config.toml
num_hidden_layers = 8
hidden_size = 192
num_attention_heads = 3
num_key_value_heads = 1
head_dim = 64
intermediate_size = 512
vocab_size = 4959
hidden_act = "swiglu"
norm = "rmsnorm"
norm_place = "pre"
norm_eps = 1e-05
positions = "learned"
qk_norm = true
attn_scale = 0.125
bias = "none"
tie_word_embeddings = false
parallel_block = false
init = "normal"
init_std_qkv = 0.0549
init_std_o = 0.0
init_std_up = 0.0549
init_std_down = 0.0
optimizer = "soap_variant"
learning_rate = 0.00548
beta1 = 0.95
beta2 = 0.98
weight_decay = 0.055
lr_head = 0.0103
warmup_steps = 33
schedule = "wsd"
decay_fraction = 0.561
decay_shape = "linear"
final_lr_fraction = 0.1
batch_tokens = 65536
max_seq_len = 512
doc_mask = false
train_tokens = 208200000
max_steps = 3177
dataset = "wikipedia_en"
Each number is 500 + 50 x the weight over its row's rms, rounded and kept within 0 to 999. Layers, rows and columns count from 0. Numbers have three digits each. The size before them is the row's rms in percent of the matrix's.

# layer 4 MLP down (transposed), 512x192, rms 0.139, rows 107-121, columns 64-127
105:535527425498423470511499551515524546448594443487458504470493492446510491513467465486520463511512428538440399600520495526437468540489518517487530552542468489463500421561466499485510515602555591
100:508536487544461395493450435414462478608560514477468447548474494481454435578590499562545473556507491424572414553539528551510527572543421528468506500437496583516487423510472564541564510433578421
108:525431527384444593523477502502516540495473421528526459569494542470529473503441560534509519491489452466507504462515572489498489498493533475500631479516479540487462530597452570504520448455457487
103:508441521562482484624503542466485493534534554458503439491542491491479572432551514434516433578419549520499447491446491409551508497524525501539444502445540438493509432487522623528525505490554560
088:573487455519406505498623454581488512496505391501492433510475516412537508457488486505513536545383423481537498495456562559545467422439453530517591419405463520497425491535431455485465464502480533
098:598557525440528494477516523522396431538526386447496445512536485579578453444502569467572519403406546419440493538588507441454587451491527528446527548465309512564470494484494441518505491527515542
093:454482537540431580469559523546539475557434469597552534487572525530519465462555590425571425456513443435506550432451554500494467462526460475529577512527489562416537529493466521508476481477543503
099:447491542387524567513523499559404456452502483478517500550490552490500508488419465393465480501413491459455474495544553572476544536494551527457434571440513523510479469546537518605488489435457475
105:506487532473496573560516428541532478518518452592541534610502539473451476459508430491488460482550451528405526407588368509455528508644457527516484569539486546491467514470442507508483477413506545
091:631573414487493572483501484476524548514484447546558465418576489545498547599575540490454612489389494568457530488539508558455533503544558439470453479499424538469425626561423568432472417471579525
103:515524585444415454569419535459508503508528365536539494504486554498531532500506587525509514544506530456519440491505496509525503551591405540570551515543501446489512549448481501498494422506486495
103:547372469462481479578445546516508481528390495611538441482537445531494450471495543431485511441537527485526481556450476460488548490552444512503455518481507447467462508553468492545542508447603513
091:442514564476470498497445541553472534431538398459452489451482455485583472525490443417626469509492450479479494494523548483519379483523515446536493435520503524502417503472462489433516435537392353
101:459453552451502436522480518502485526417506444400456545530533491449500548578495544589499504605487534451504593619427476491496496526517532462432619444580521497495479508504532538606471433539509537
091:505517476532566462531498514432451487545480512453547605501447483523481519576542380455571446484493549485438554449473462554498573449570426539510482443489460453548546499371510413516448559522481495
# layer 4 MLP gate, 512x192, rms 0.148, rows 108-121, columns 64-127
104:529428466483362448536456509465506437561493538455479553593411496458398492445513463462450565502492572460449539507479500506514440459492401611504463538559571575515421561427441566517486527531529501
112:454457453454477438554516528481495474554466468494421560388565478514478507480435613536442551553520544518500426475412495560454500427438439469587544379413541503515432511591523450583478516507521440
104:459560455453440521481461484546445564494494548596464531430515460525464446522547514427472464445481485499435589525528467552480518518453536479513539510458449499561425543587471470544562416526481517
091:445515446530471476592429499498623496501526529470491541517509473581571471544546495534465584524534564498469419446444493514496545425469468529505467412513537529575419505474509449476509615573588442
098:491458589528512451634515530491511402536466399437378515410396495452476565546471478453589493449507514416547430523501461433561514510525416514504499478420401480420470525499505425445531592487570496
101:520537500526473478502538465496488505421438437478474568461568535484577471564542528503593520531567423494537561418375530446444488417482483475556533504476487490531525524474486558513449517544501512
099:519556549484595464494511551549589468498474516433546375449401529526463543513568447499460486485527578545542478521455485555502413504499488552469474551401508465580548522499571397514520422563549532
101:548481475524577479508498466497454467564505556545616503494532514419600503597510486527560487507494591567414505533465438535468422457505462537509488510627443493560539513467485466460584503500421443
094:403480456524453461466492501614449533494535432429544418553541488472507454469441557557539479494494489497544481489485588451473513511575493548544519505474523513421368437510474543483469590624502524
095:507486458451454490490502494500443514544508442565471553592476565527516564490412507575562435434519427534473430485581392558483459519501459562528520410542587495591441436485495517449478601446528490
110:498421516570528531515474495507505436528521430491480425491497546499541579488481585559459584556425489468548521533467534462600497548528450558397587521510569502501511456571517492504485447589455501
098:466460557521447415476463594548504433502538531471531576541493428474438444543594492386515456589472565362442511547457546489542465460485519541498523566549481497467555530518580601490548411447448512
100:440480498485619517475506471483515450487446558498482428448485546513456452504511605469491480421455487555494408518512405458454437535476373558490449542470552457485499505453458472504513482511440583
089:536442548441505424340473486516520386506533509547501434571480477430484480514449461497623452508527569497447534450460448547491438407408491523457442600434463447483524521475419473518607491493455457
# layer 4 MLP up, 512x192, rms 0.143, rows 108-121, columns 64-127
104:586555444542542540409461440456377443444521527527446384519502376525549496465459499558559430497533489522429539383580527479480479434543531572477519520516472500487440563479493538436410523484444510
108:459525453561474482440501510523502506414599650411512428457487504479493460546446542512530475475570446535571487539496520442560465472528480549425528448538510500505547466416503515612537421539512540
099:484512392545482468458469555443604496600526519469386501486407513493520469541456421482387485458459535621546438505490484459469545517592439519518493415582528517528440517452571491496478557509427456
100:465423500453493433614550494508478494629476644488505490475525606410416556496478528465560461496465407494515486482543396460519428484477609593522512474444424520515569514492527466574486476491500549
105:477613481504613616551488446568472497528386487502472557503524479504496483475539481465583421518431544504468556440549442542522512485588527489554529497436551555511460520544489529430503444499461562
101:580531481401521480478564480473550449473483477466464537513514461439473525526579540556563498512406472536520397421511545476574528567485473544541492547441491532502510532436488656464424507589533530
102:549489497509538545522502508512417485565504416471452486504619517481418463538530504495527521446538423472517416488373499484536479391511454435469571535525458503432512445430451537560511568498527400
099:430498488456550505462546391543542573603450392445485466545472503485485550394568467445454428423472436403469510482429484509555457571542428443440469506558531530522499570500530438524466528391612490
097:540509567553421514493588555490511523446584576466457487437419505535488534560558491454517515577511499495569510550592491498534438456474496483497471418439473428489537559603492515530454526561495505
102:480491483484555481452519522486466495474483635485485505536426504508463499470494523445475422432578545496437458506470503503487415473533599476503501544412496466455482562523469492617507521436460404
104:553512500476416448456486508498445543500458513528468421512521481547557556497488426536497574571494463480525583511460393491503500519420531540596558499495396482510512483481464499485437451530491548
097:499491590427467492506494390512605510494418562490612563497492505474504589511555535466422539472455455514513529565489585497499461430508521591494442421529435512505382561565471418563511428549583496
096:469472576459349464564441554433525412489549501509451471498502443423491498489411451505523473477469553529490487504485431596558545476452504389480403524514579494560463424629616521461502552493450526
093:490496396525470519506419442493559513537552489482426490531337457434470518407463517558541486492430545397610474560395422520453584577537580508489475496501502407546478535564495499479534464454558488